Part of a small language model's weights: rotary positions.
Each number is 128 + 32 x the weight over the matrix's rms, rounded and kept within 0 to 255. Layers, rows and columns count from 0.

# layer 12 MLP down (transposed), 832x320, rms 0.0296, rows 270-304, columns 64-127
[[142 175 186 158  74 124  90 155 192 120 159 163 100 118 132 190 132 122  94 122  99 101 152 157 181 152 151 179 154  81 195 196  86  64 138 151 153 112 112 120 102 133  72 154 124 137 155 144 117 187 102 139 101  13 103 121  38 115 106  78 125 125 132  88]
 [164 108 177  88 152 121  72 114 130 120 128 129 124  79 104 155  72 179  79 116 114  86 133 141 139 221 132 145 168  71 134 165 151 137 143  95 107 127 169 164 117 105 128 125 198 125  95 125 146 144 154 132 112 122 125 104 163  82 137 147 123 121 117 116]
 [ 56 157 154 120 151 115 115 118 109 109 140 113 151  42 121  61 143 116  51 126 130 102 198  85 111  97 112 139 165 130  45 137 111  94 154 144 130 153 168 145 183 123 150 134  72 159  82 104  44 108 192 109 104 107 105 179 144 111 162 108 142 113  91 100]
 [133 180  98 106 117 212  78 183  98 176 148 100 141 114 119 122  97 160 131  91  99 150 118 166  90 103 112 114  76 136  75 158 147 157 206 135 103 114  75  97 117 105 107  51 162 158 166 130  76 136 145  88 154 188 119 136 108  81  89 151 140 169 206 149]
 [127 165 204  73 174 217  75 115 101 135 150 167 207 159 119 143 117 127 148 147  76 160 128  85 165  82 130 143 108  91 169  72 168 154 126  95 134 145 171 136 124 181 187  71  88 105 106 152 175 139 145 156 148 115 150 166 139 126 146 136  96 137 138 120]
 [ 90 102 129 135 132  96 120 152 140  37 132 191 127  74 188 157 153 104 107  86  82 137 110 135 114 169  90 165 119 170  94 181 167 200 184 132 147 170 108 148 158  90 127  72 107 116 159 130  83 105 135 108 162 126 182 126 139  60 120 132 129 119  87  66]
 [147 143 138 138 151 183 112 151 159 157 153 115 156 115 148 110 121  82  89 144 115 131 129 158 148  99  94 140 151  60  87  60 111 130 180 139 190 120 104 120  89 135 144 173  67  99 137 169 160 113 103 137  92  91 167 158 117 118 126 193 127 164 115 181]
 [136  89 172 111 134 143 192 140 162 116 142 105 202 133  93 148 137 161 170 135 123 123 107 106 115 138 136 152  88 160 103 141 137 163 159 100 150  92  82 146 150 150 121 156 147 165 141 142 151 139 127 101 169 144 146  77 121 171 145  66 127 127 172 130]
 [170 131 162 141  94  95 152 122 146  93 135 185  87 114  92 157 208 103 127 111 126 170 164 187 154 162  34 161 130 118 127 173 150  99 125 125 138 153 176  82 103 123 144 109 197 174 131 201 139 150  87 136 168 104 122 145 144 196 138 107 144 124 107 100]
 [ 67  86 122 106 195 146 131 150 146 111 125 162  74 154 120  61 121 105 129 126 201 158 140 151 142 189 101 129 103 128 118 136 126 132 155 142 132 192 112 116 135 165 167 125  96 128 157  76 108 114 166  91  59 194 206 133 129 130 205 117  85 103 114 131]
 [163 177  72  98 107 196  83  82 196 128 116  71 177 148 136 135 118 134  94 109  74 163 129 152 170 156  96  93 115 101  90 125 123 141  99 138 127 119 121 123 146 150 130 106 171 186  89 142  94 149 142  95  91 192 117  68  96  74 151  97  97  99 140  81]
 [118  88 146 159 160 121  75  90 101 140  97  86 103 126 148 126 123 133  67 204 112 146 142 133  96 120  85 141 113 144 145 153 100  95 117 148  81  95 148  94 105 219 112 113 141 179 160 131 149 134 166 173 109 168 187 159 147 144 167 144 140 158 118 176]
 [164 122 114  90 166  86 140 151  62 174 133 141  98 224 187 123  93 164 129 158 117 133 122  75 126  72  64 155  84 127 143 135 111 114 130 175 185 149 149  61 159 137 145 126 120  51 108 123  93 135 142 149 128 151 159 127 119 103 166 126  91 165 154  72]
 [122 114 153  54 190 152 173 122 102 113 129 110 143 120 168 108 112 175 121 134 108 118 159  83 188 144 117 115 126 114 146 141 104 147 130 159  94 127 107 169 152 134 106 140 165 109 162  97 150 157 122 114 156 144 179 140 105 105 132 151 129 134 160 185]
 [141 151 158 145 149 107 100 127 127 160 135 101 136 124 109 107 117 159  84 168 198 127 151 152  42 139 132 157 187 109 118 102 114  65 162  76 137 143 107 163  92 163 132 114  90  99  96 157 152 129 113 188 133 112 142 122 119 177 140 133 165 119  47 151]
 [ 89 134 181 145  59 133 112  84 145 100 130 142 111 182 132 107 146 178 125 119 161 112 127  81  93 175 158 196 160 130  55 156 131 168 158 139 173 102 109 120 118 122 102  62  66 102 155 137 117 152 124 107 139  63 161 124 133 151 128 160  71  64  79 156]
 [131  92 111 204 127  91  87 150 100 116 172 128 140 138 186 150  95 128 120 105  78 127 109 139 103 112  53 121 136 142 180 152 124 140 108 179 123 154 135 220  40 103 151 149 188  91 130  79 154  92 118 143  99 133 102 117 115 128 113 150 157 136 215 183]
 [165 102 134 110 129 133  55 140 141 160  87 158 191 146 113 108 121 137 108 187 160  51 109  98 179  88 145 128 149 112 159 108  87 146 110 109 147 173 183 115 173 118 134 150 135 148 101 111 154 120 173 111 128 144 118 147 104  64 150 104  93  85 176 144]
 [163 115 126  99 147  96 166 102  90 104  90 118 162 145  85 100 162 161 107 121 208  94  98 129 152 139  83 108 194  94  83  97 162  78  99 115 179 119  31  86 151 161 132  81 123 136 100 129 145 112 137 199 139 112 154 131 134  99 158 143 117 120 122 170]
 [111 171 152 145 151 120  93 100 133 152 153 135 124 119 126 148 140 127 138 116  73 122  94 103 102 111 132 116  82 133 188 197  97 147 165 122  84 132 126 121 111  95 112 171 136 125  77 144 152 133 142 119 139  75 132 182  87 106  92 160 131 117 125 126]
 [125  99 113 130 127 149  82 164 165 104 120 194  72 111 157 114 158 149  93 112 120 176 139 140 177 106  96 125 117 149 130 115 146  89 194 135 140 152  99 148 102 116 165 131 167 140 143 162 109 127 161 128 148 112 105 151 179  77 127 143 141 110 111 137]
 [108 215 131 151 191 150 120 104 110 129 118  86 130 142 128 133  90  97  75 102 128 119  80 151 126 139 126 174 169 120  80  89 111  73 133  54 120 119  74 122 112 182  97 153 113  98 111 122  98  73 173 115 117  79 108 100 112 160 178 162  96 143 153  66]
 [109 140 129 146  83 130 120 119  72 102  96 111  63 158 185 148 164  81 129 149 135 175 107 102 115  93  98 117 157 130 162 148 168  89 196  98 157 132 104 150  98 178 119 121  77 133 127 166 137 142 101 102 121 106  91 110 126 147 109 147 129 144 158  96]
 [133 111 114 123 158  91 138 142  59 107  73 116 155 157 169 121 183 168 153  84 114  78  81 119 121 127  86 107 100  92 149 124 131 160 138 185 121 125 124 160 127 103 104 138 129  94 111 187 103 121  90 173 158 227 127 124  98  70 147 113 111 104  90 166]
 [ 90 169 148 127 147 203 110 128 205 157 135  99 114 121 179 159 102 149 116 183  62 101 159 120 142 101  90 134 115 153 156  82 104 179 144  68 100 109 136 157 145 107 153 125 141 100 112 130 111 155 129 140 159 125 170 113 148 109 104 120 102 145 160 134]
 [140 163 143 158  99 108  94 147 107 141 108 136 153 107 106 174 157 105  59 137 155 166  92 115 156 137 112 129 131 163 111 124 138 176 135 128 152 133 150  78 110 132 117 120  55 104 124  69 134 132 161  94 181 123 121 125 174 133  93 164 170  84 159 146]
 [114 161 132 125 108 145 103 156 128 132 180 108 111 105 140 149 127 120 109 156 120  98 154 159  89 118 164 114  90 154 100 142 156 145 150  76 125  67 161 102 158 114 113 138 116 117 161 129  71 131 182 118 158 153 183 131 224 137 139 158  95 148  75 196]
 [185 120  49 142 105 157  84  42 133 202 143 126 120  78  78 138 156 155 169  92 105 179 124 125 118 210 119 139 147 105 104  76 142 132 122 143 159 107 141 121 118  95 104  75 115 132 126 133 105 143 123 129 126  91 161 158 114 128  84 142 115  98 161  60]
 [109 155 158 120  94  77 107  80 179 113 148  77 125 116 116  64 152 115 136 157 131  94 108  98 122 101 148 136  75 109 110 171 130 118  96 172  67  70 145 139 118 153 145 131 118 105 154 139  70 169  55 137 132  55 131 181 152 161 172  95 191 152 149 120]
 [174  89 119 103 156 138 144 143  86 129 132 115 115 172 100 155 134 136 104  99 109 146  79 174 134 110 162 150 126 132 144 141  64  94 121 135  87 206 156 201  63 132 124 163 116  71 131 155 131 148 169 112 139 117 128 127 100  47 153  96 185 147 155  88]
 [133 114 132 149 108  92 100 101  67 103  58 132  93  70 189 153 102 152 115 116 170 116 164 114 122 111 171  97 164 124  47 158 140  59 169 114 166 152 118 164 156 161 133  77  32 145  55 100 116 158 228 129 197 130 156 110 108 179 154 116 140  87 146 100]
 [219 150 150 117 167 110  87 140 152 162 181 180  81  85 215 108 173 137  54 145 111 152 155 158 187 164 144 163 132 178 128 163  66 111 104 113 102 180 157 122  96 159 139 130  99 139  57 177 147  98 189  94 113  98 110 172 133 171 146 108 147 136  95  90]
 [128 107 156  94 136 122 164 126  54 122  97 151 150 141  90 125 111  83  86 127 164  69  93 132  73 154 191 152  73 134 164 161 117 148  85 113 129  60 139 157 150 163  94 126 114 103 149  74 142  81 180 168 108  80  74 121 106  76 118 151 102 127  93 137]
 [169 101 145 154 128 121 115 110 155 174 119  89  81 121 127  78 135 181 152 158  92 130 211 122 146  77 144 114 138 161 121 149  79 137  71 106  89  97 102 130 132 191  98 171 166 129 138 158 126 139 130 138 126 169 128 122  96 141 114 167 146 106 126 126]
 [ 63 129 111  77 200 113 154 141 116 137 116 139 132 172  92 169 180 145 155 138  73  69 128 167 107 143  58 140  65 131 163 107 161 149 154 130 118 109 181 111 151 145 129  90 179 171 144 103 158 163  51  75 101 102 133 143  68  57 162 124 146 123 106 191]]
# layer 12 MLP gate, 832x320, rms 0.0387, rows 271-305, columns 64-127
[[ 65 146 158 111 149  96 124  61 108 176 143 127 156  92  91 116 116  90 105 145 163  99 122 112 118 105 189 161 116 174  93 134 102 123 179 120 142 151  55 131 113  67 103 113  54 113 110 131 147  96 119 155  89 113 128  78  65 159  61 111 120 151 133 150]
 [107  99 131 174 155 148 110 166 142 153 146 129 135 113  99 142 111  46 103 100 100 155 111 105 152 123 125 127 197 109 168  65  44 153 112 104 216 123  91  61 193 140 131 107  89 153 177 164 197  81 131 161 112 158 104 150 171 116 122 105 163 152  89 194]
 [167 134  78 139  82  73 186 116 121 127  79 116 154 187 152 182 179 106 154 108 113 128 120 183  68  94 127 129 203 134 187 149 106 112  54 126 199 174 150 173  96 178 129 105  88  86 168  89 136 141  92 127 136 153 146 101 162 160 110  63 119 122  94 102]
 [145 150 170 154 141 152 145 210 156 100 176 140 110 108  98 233  91  63 186 127 174 108 131 207  99  88 142 109 173 190  71 123 139 116 174 162 197 102  66 148  97 140 151  56  66 164 142 145  82 105 119 181 145 166 133  80 126 124 142 139  81 126 169 116]
 [119 113 118 120 135 133 145 152 146 111  66 162  76 179 132 173 120 101 126 156 100 175 117  99 130 179 117  89 127 103 122  76 113 179 151 122 204 160  85 177 167 125 140  96 110 110 133 138 119  66 121 173 162 103 160  90 157 107 132 124 114 110 171 112]
 [105 120 138 140 144 113 114  80 162 177 114 142 147 174 103 118 129 152  72  61 160 122 155 128 107  52 112 137 223 157 145  92 160 105 102 193 166 153  94 133 120 165 150 124 131  71 104 158 155 146  92 122 108 184 142 175 150  59 138 157 126 128  80 121]
 [112 114 146  37  88  90  70 123 124 132 116 152 146 161 129  82 155 134 104 145 182 117 126 100 166 145 125 149 128 145 134  94 176  94 149 176 110 184 122 107 170 104 165 151 146 175 136  58  91 112 197 103 132 100 144 141 160 128 127 134 139 180  87 101]
 [187  81  87 180 111 141 173 112 190 135 112 121  82 142 115  86 210 147 120  86 125 133 131 158 116 177 121 143  86 166 138 102 142 138  96 123 124 132 163  73 142 111  79 122 146 120 141 175 109 109 110 137 124  91 101  75 153 136 115 175 135 101 158  79]
 [149  52 217 134 167 161 147  74  96 146 156  64  98  95 121 190 161  64  82 144 126  90 172 140  70 158  92 157 104 120 124  97 109 142 104 109  95  92  92 134 137  97 163 131  83  89 135 148 141 175 145 141 115 125 147 117 112 141 170 122 160  99  90 157]
 [ 78  72 175 171  78  87 158 156  69 151 132 101  98 130 104 110 124 108 107 161 152  94  79  81  78 226 151 242 156 172 164  93  88 109 163 138 157 125  94 151 148 194 120 158 108 126 171  61 138 130  92 139 116 130 115 170  95 167 135  62  78 131 164 137]
 [122  86 121  94 172 117  98 125 113 111 139  89  81 140 137 132 127 191 155 167  97  79 124 122 125 132 106 174  78 119 124 161  72 103 135 139 129 106 114 131 135 219 125 105  92 171 108 113 152  94 176 137  91 162  98 110 151 114 156 150 135 114  79 191]
 [117 160 121  99  90  99 137 106 123 166 126 138 155  90 120 140 157  75 126 108 168  93 176  71 100 175 121 196 172 155 135 212  99 107 132 165 137  53 129 121 108 144  64 163  80 130 154  91 131  98  89 138  83 126  49 157 125  90 117 120 210 168 164 168]
 [127 168 171  70 116 138 163 110 138 182 134 117 117 158 148 109  83 163 100 122 129  96 144 130 142 118 187 132 116 100 151 122 138 141 146  94 146 167 154 158  84  78 101 138 122 169 165  71  77 127 149  88 110 157 172 153 152 137 172 126 126 112 121 136]
 [108 157 183  96 143 171  87 172 128 140  90 136  80  93 167 161 103 157 105 187 118 109 210  78 112 145 180 131 146 108 114 195 148 138 131  36 143  87  96 207  80 220 106  92  95  74  96 201 101 128 159 164 105 158 192 192 127 135 198 175 125 119 187 141]
 [ 71  94  98 159  90  91 112 131 162 104 125 124 106 161  84 168  92 101 124  88 136 126 150 116 145  73 132 114 188 139 103 106 121 140 136 193 143 122 143  80 155 150 137 113 137 132 103 149 141 119 115  93 152 103 102 162  83 156 104  83 126 113 118 132]
 [106 108 138 137 151 139 137 116 144  99  88 132 163 180 149 122 144 102 109 166 133 215  71  49 152 167 114 117 132  92 126  48 190 115 118  78 187 157 154 165  96  82 120  96  76  99 172 103 126 136 213  71 167 109 141 124 103 121 101 170 147  71  91 112]
 [128 131 125 147  95 108 107 149 130  40 166 130 114 136 118  95 145 170  93 147 169  81 135 162 167 201 108 149 119 170 139 107 127 133  73 117 185 104 136 185  89 109  88 102 166  99 161 156 175  93  83  96  98  91 153  97  74 127 135  15 114 101  90 126]
 [162 124 153  88 165 135 141 173 118  83  71 121  59 104 162 195  77 129  69  65 161 125 140 171 156 156  96 156 126 132 158 143 111 141 109 184 114  70 139 137 103 155 163 136 163 142  96 105  99 118 121 155 139 167 123 147 136 116 140 181 128  80 140 116]
 [159 118 155  92  88  94 144  88 126  99  37 131 117 137  75 164 129  62  93 146 118  95 133  96 140 154  84 134  94 126 142 126 152  84  92  98 143 145 111 145 111 121 120 182 104  95 143 155 149 112 168 161 123 107  78 120 135 107 122 120 112 161 144  83]
 [ 60 147  99 154  98 114 123 155 117 196 136  83 108 103  78 122 186 101  80 123 106 167 145  86  34 130 149 160  92 140 106 150  74 153 150 113 132  52 110 148  55 162 128  80 153 165 139 143 140 171 163 107 140 155 163 114 127  96 186 116 106 159 143  84]
 [158  96 103 162  65 152 188 145 107  83 102 119 129 171  81 141  98 137 145 117 167 154 133 149 102 135 113 105 162 133 111 150  62 163 111 193 134 147 154  66 110  69 165 127 112 160 123 106  91 167 137  43 182 117 130 195 136 147  55  43 158 131 134 169]
 [108 159 143 158 127 154 179 104 143 108 120  88 131 119 107 143 168 119 129 147 162 119 148 105 103  86 127 137 105  66 108 117 170 162 139 105 161  91 141 160 153 120 174 118  83 123 103 136 200 157 118  97 172 111 122 131 112 117 106 130 129 120 117 102]
 [144 128 118 171 109  80 127 150 159 176 143  76  99 157  85 153 164 115 113  68 169 146 116  92 181 141 103 121 111 187  90 134 122 148 149  92 129 130 106 126 156 123 141 140  45 146 174 146 126 165 134 118 159  97 119 124 112 218 163 121 103 118  93 132]
 [109  93 142 149  80 133  85  91  71 114  98 123 120 151 169 148 111 106 124  76 119 171 109 142 128 143 134 101 133  96 176 105 155 153 132 109 160 182 129 112 108 150  69 161 130 162 119 103 153 144  85 115 161  97 151 171 102  78 150 135  87  92  71 129]
 [120 114 122 114 144 111  69 100 131 157  78 147  73 160 174 168  92 118  73 139 128 132  96 125 122  71 152 117 131 111 128  72 122 158 152 142 185 112 183  98 100 159 134  69 104 126 120 109 113 194 117 139 110  97 156  90 155 170 113 105 135 124 105 169]
 [173 143 124 107 113  92  98 116 120 156 130  92 110 113 124 117 192 190 150  87  91 126 102 130 135 158 190 175 145 178 111 103 112 147 123 147 146 126 100 130 146  89 109 131  80 167 122 159 189 107 191 104 137 139 120 183 100 179 117 115 126  89 159 139]
 [102 141  72 129 167 108 118  84 157  95 129  83 174 148  95 143  89 147 122 122 116 185 167 159  80 177 112 159 145 166 105 103 175 128 160 108 148 102 150 130 100 136  94 126 128  66 129 110 188 133 114  89 145 125 133 104  75  92 157  74 113  61 143  81]
 [150 131  86  91 128 133 102 205 151 150 130 171 183 142 105 145 146 118 139  74 158 147 126 102 133  97 137  85 152 110 160 161 208 163 169 145 153 162 157 185 130 120  94 107 133 131 122  94 106  42 118 126 149 147 163 183 107 173 192 119 100  43 119  76]
 [145 110 133 189  93 130  97  73 137 148 136 191 124  91 138 127 102 118 136  96 111  84 119 198 147 150 181  97 154  86  87 137 141 138 133 160 134 129 119 104 196 157  96  90 121 135 129  99 161 112  85 147 153 108  82 136 139 138 117 187  97 118  86  98]
 [108 151 107 174 142  88 106 177 195 123  93 114 106 118 151 138 120 124 111 144 115 145 158  95 113 108 119 149  95 122 172 114 146 128 107 114 145 144  38 110  62 128 127 125 128 155 134 140  97  77 160 105 152 152 137 147 138 149 136 158 152 102 181  83]
 [117 112 113 167  89 183 103 156 135 175 159  87 122 121 152 214 121 131  98 149 150 119 141 103 127  52 146 121  91 135  99  58 155 116 163 114  92 163  81 139  84 191 146 152  79 133  93 154 134 103  82 118  46 107  97  57 130 124  99 119  64 107 179 141]
 [144 130 135 106 136 106 153 120 138  94  90  89 165  95 159 105 128 115  98 121  76 123 184 101 119 129 232 135 163 143 121 151 124 150 126 154 109  56 125 171 152 140 129 133  84 162  89 141 105 122 127 124  94 109 155  86 112 132 167 144 134 123 112 125]
 [ 83 108 181 141 137 139  75 134 165  83 146 124  97 114 107 199  90 123 116 155 123 132 110 191 128 152  77 123  87 152 165 196 133 113 149 156 160  87 162 168 156 114 201  86  99 118  71 110 104 153 183 161 119 146 120 167 133 131 106 133  95  96 143 168]
 [125 152 129 164  89 191 126 145 202 126  88 179 137 172 134 130 132 126 175 102 181  77 112  73 117 108 139 161 159 105  85 121  97 100  94  84 149 165 180 194 118 165 155 108 128 140 163 105 137 112  56 126 108 160 142 145  72 124 103 151 116 143 164 119]
 [124  91 148  93 110  84 123  48 108 122 100 139 132 184 149  90 110 185 153 129 142 132 153 145 156 149 108 116 142 119 155  91 154 139 167 118 132 101 124 140 148  95  91  82 146  93 128  63 165 145 110 129 134 134 170  94  80 114  49 194 107 141 168 116]]
# layer 12 MLP up, 832x320, rms 0.0382, rows 271-305, columns 64-127
[[162  72 160 141 150 139 165 139 171  65  78 186 118  89 135 148 143 152 148 139  86 148 154  96  89 129 133  68 138  93 128 171  96 161 101 145  96 123  92  94 131 130 201 100 149 119 156 143 130 197 176 180 107 114 173 114 142 114 141 117 137 111 161  89]
 [112 109 148  56 125 135  58  44 128  79 155 148  96 111 111 143  78 123 154 122  95 142  62 117 124  97 136 129 137 107 129  81  70 157  84  84 121 103 157 145 201 177  93 161 137 177  93 151 146  97 134 147 116 137 143 119 151 135  96  82  52  70 121 181]
 [134 122 148 176 151 110 140 122  90 142 120 167 142 151  97 157  77 154  68  81  66 138  34 170 159 149 147  69 178 151  97 108 157 202  91 144 110  88 181 153 100 154 165 139 176 124 123  90 135 132  45 116 148 103  96 146 128 150 135  47  84  77 143 111]
 [198 184 148 143  94 196 102  96  90 122 133 157 196 168  75 157 159 153 106  65  93  82 114 132 144 137 225 127  98 141 126 112 193 149 135  98 143  77 166 129 140 126 163 204 155 181 151 123 203 142  97 151 124 108 129  96  66 100  67 186 120 150 159 106]
 [113 142 127 128  81  10 125 127 107 133 160 171 133 133 161  82  90 137 110 115  86 115 114 138 139 160 122  92  89  77  85 139 138 126  87 135 119 166 109 158  92 121 172  61 144 133 109 130 113  72 160 136  86 130 162 165 165 169 106 152 142 144 181 127]
 [123 178 135  83 124 142  97  81 100 122 106 140 152 133 164  60 181 178  81 101 148 134 120 104 102 129 108 136 111 200 157 122 122 100 136 116 114 108 159 149 112 146 113 162 135  64 181 119 190 130 177  87 131  98  82 139  70 172  66 108 141  85 145 129]
 [ 93 186 193 132 139 128 203 102 166 160 147 164 192 148  97 178 139 123  86 142 176 152 165 140 166 179 161 190 168 158 158 113 127  81 147 144 113 140 137 163 150 201 124 132 137 131 181 112 112 111 142  83 137  97 107 198  67 135 154 125 204 126 110 155]
 [ 94 121 127 138 158 164 126 118 131  97 174 145 149 112 107 129 119 131 135 184 136 150 122  88 133 107 120 119 137 117 125  66  96  94 116 173 120 151 175 167 160  76 128 104 130 180 127 161 116  90 154 165 152  94  62 146  91  69 109 139 130 141 198 122]
 [139 208  85 173 140 125 139  87  58 160 138 147 182 154 146 119  85 179 125  96  96 120 171 210  98 145 143 146 127 106 159 151 136  76 196 127 129 152 125 118 122 115  67 149 107 140  69 166 150  91  94 129 102 110 145 199 107 118 152 176 116 140 155 124]
 [125 167 155 162 167 105 171 184 144 136 163 110 123 141 164 189 125  95 139 175 136  92  75 150 114 164 157 132 173 145 131 132 107 103 122 104 135 107 148 163  88 100 123 134 120  92 150 141  93 170 187 113 131 100 159 102 165 142 132  95 129 106  31 144]
 [120 132  89 115 126 104 100  95 178 143 153 157 133 123 132 150 114 179  99 125 108 198 171 118 166 115 155 124 130  71 105  74 111 143 157  92 124 124 109 107 170 134 110 155 109 141  96 144  82 142 105  85 161 116 135 132 161  89 174 134  80 133  97 113]
 [ 80 140 152 179 116 135  39 101 128  90 102 170 197 115 127  91 184  94  94 133 137 161 130 129 175  88 108  85 167 145 151 108 117 116  95 128 101 140 167 117 160 167 146 122 120 116  65 114  75  69 152 147 153 142 124 119 144 182 157 125  97  77 136  83]
 [121 105 115 171 171  74 100 162 163 145 120 147 117 177  98 173 140 145 117 126  97 104  97 143  96 110 134  78 109 144 114 151 161  84 136 125 185 137 132  78  74 165 104 146  89 185 164 133 188 115 118 122 170  85  92 130 143 150 160 133 132 166 145  93]
 [169 137 166 163 129 126 100 182 110  72 162  66 103 109 146 132 164 178 121 161 150 105 175  95 126 156  59 131  60 136 133 110 184 127  98 208 190 133 112 110 113 147  88 122 111 132 134 151 152 159 165  89 110 132 189 147 124 125 116 122 113 185 178 139]
 [104  79 130 160  92 147 152 114 180 114  87  99 101 132 114 167 113 158 125 155 165 121 149  66  99 106 134 188  81 180 105 121 112 128 131 154 127 123 116  91  77 134 184  81 119 121 170 123 119 120 180 146 166  67 146 145 113 139 163 161  73 118 110 103]
 [143  78  64 119  73 113  89 121 130  71 119 167  89  91 106 110 185 164 129 128 107 109  79  99 137 120  85  86  91 137  96 185  77 101  95 189 109 100  81 115 111 110 173 152 167 132 109  67 101  82 102 148 127 111 181 145  89 107 104 187 130  96 131 183]
 [103  92 134 150 185 140 111  92 194 133 167 143 102 119 105 127 150 110 134 139 118  95  85 161  76  79 133 157 113 135 133  81  58 124  93  73 117 111 134 105 155 134  87 150 108 112 144 123 105 159 102 149 165 103 164 131  65 177 155  79 149 130 198 117]
 [159 169 120 101 130 154 157 184 111 101 115 167  89 178 144  81 151 121  63 137 126 107  94 151 135 135 172 160 136 152 151 137 142 114 143 175 120  92 145 133 106 106 177  91  97  83 120 107  98 142 100  73 137 101 127 158 171 172 117 123  86 119  82 107]
 [102 161 131  97 124 135 110  83 123  95  88 146 181  75  86  84 151 124 151  70 113 125 133 118 124 111 129 126  79 150 112 197  99 148 105 102 153 162  87  96 106 123 169 168 154 112  93 161 101 131  95 183  83 141  93  79 104  89 100 129 104 116 150 168]
 [156 123 155 125 127 127 123 136 105 118 127 118  85 118  95  87 114 138 132 158 167 135 171 142 153 100  73 200 197  99  87 117 150 161  91 185  89 160 170 137 104 129 207 156 174 113 156 137  73 173 187 159  92 115  89 126 120 120 165  57 120 176 147 145]
 [ 81 129 169  82 138  90 126 134  88 104  87 137 107 142 133 120  90 123 138 135 114  67  99 142 130  70 163 172 148 133 122 121 135 180  95 148 112 153 141 144 120 160 141 149 184  88 156  99  99 108 117 100 116 186 188 201 156 168  78 145 175 166 149 107]
 [109 152 139 134 131 122 117 137 108 157 170 120 119 167 117 130 143 112 128 116 125 100 171  85 128 112  96 154 145 151 175 123 184 132 174 117 152 128 115  80 159 125 168  82 156 151  91 128 143  96 119 117 151  95 148 138  90 122 174 138  95 130 152  68]
 [173 142 162  76 115  85 158 142 194 115 106  98 147 130 119 137 120 133  95 118 103 142  79 141 184 170 122 147 142  87 108 134  88 116 119 154 161 183  75 172 119 118 152 160 117 129 115 126  71 114 103 128 144 103 119 110 100 134 117 157 164 121 162  95]
 [164 126 135 110 153 158 162 182 170 144  71 113 147 102 112 101 135  84 154 155  91 152  72 143 129  96 133 163 148  94 191  97 116 147 120  99 133 110  63 118  79  86 141 160 121 139 109 127 105 120  90 130 155 126  79 105 141 166 164  86 127 127 144  70]
 [140  94  79 167 124  80 129 145 142 109 114 131 131  97  57  87 169 122 110  66 152 133 137 145 123 183 148 180  60 160  93 171  91 136 179 109 167  88  80  93 138 139  95 135 108 132 143 152 137  91 169 100 156 159  99 163 142 105 148 105  67 170 121 133]
 [126 170 134 138 146 140 171 102 154 132 122  75 120 137 143  78 130 122 131  91 161 110 159  93 129 136 103 115 111 120 153 124 129  67 189 183 103  97  88 119 132 149 117 150 147 116  97  66  76 146  68 152 116 120  98 130 116 115  86 171 187 123 160 102]
 [121  92  96 123 147 131 134 131 108 196  79 121  63 132  69 166 148  95  87 166 124 122 152 118 116 101 113 159 156 133 168 151  86 141  99 138 133  86 125 112 123 160 174  89 117 158 164 115  68 116 122 131 167 110 117 176 117 158 191 132 138 193 156 117]
 [159 146  96  99 152 108  98  90 169 162 102  98 123  86 116 132 153  81 150 143  85 122 170 115 115 127 109 131 124 129  87 155 114 155 112 163 157 130 126 147 105 151 126 127  96  66 132  97 123  81  98  99 188 159 164 107 142  89 136 180 131 153 105 119]
 [111 142 183 120 129 163  89 106 119 133  98 115 151 157  91 100 141 135 168 147  61 139 139 138  98 163 113 155 119 136 110 145 167 176 113  99 108  95 233 120 131 119 106 156 101  99 106  90 178 132 166 125 136 134  89 154 128 107 177 126  74 123 127 126]
 [129 152 174 115  81 102 145 125 157 117  92  92  70 133 138 157 122 101 201 133 113 134 113 166 158 169 141 135 179 125  65 156 170  72 123 161 130 135 197 108 187 173 142  69  99  38 119  97 163 153 131  82 165 124 179 123 144 120  99 138 139  61 134 106]
 [145 144 127  90 147 121 128  93  95 195 138  75 102 153 138  85 166 187 128  95 114 122 118 118 135 136  60 101 111 149 134  64 114 132  83 110 105 135 130  76 101 119 106  72  76 104 161 141 113 139 173 140 145 112 142 103 125 128 146 183  97 167 137 136]
 [123  77 160 156 161  92 139 144 101  93 152  91 201 158 102 168 169 136 121 139 139 124 161 122 150  69 161 162 151 161  99 170 133  78 103 175 152  69 184 117 130  99 115 142 129 110 106 192 140  89 114 145 157 100 138 156 168 124 154 104 124 131 115 140]
 [158 134  89 149 132 106 154 116 136 174  96  74 136  86 102 110  76 160  81 133 130 121 143 181 162 140 172  47 115  81 138 118  91 153 129 104 161 171 141 156 165 206 105 162  79 178 127 160 183  96 118 126  98 114 104 114 198 176 130 118 116 116 116 129]
 [141 133 202 178 102 150 103 195  82 137 179 177  61 105 176 165 101  90 117 132 114 154 162 169 165 155 167  89 144 151 201 168  76  92 118 155 133 102 145 145  58  86 124 178 111 131 127 154 123  87 179 122 206 105 112  94 192  73 136 105  88 131 156 117]
 [ 92 172 129 113 136 139  93 103 122  93  93 119  67 153 176 126 100 129 156  98 146 191 112 135 113  80 169 147 111 113 166  99 139 150 155 141 110  98 143 155  87  91 118 131 160  95 142 171  95  59 119  55 146 103  77 110  79  70 136 173  77 149 158 160]]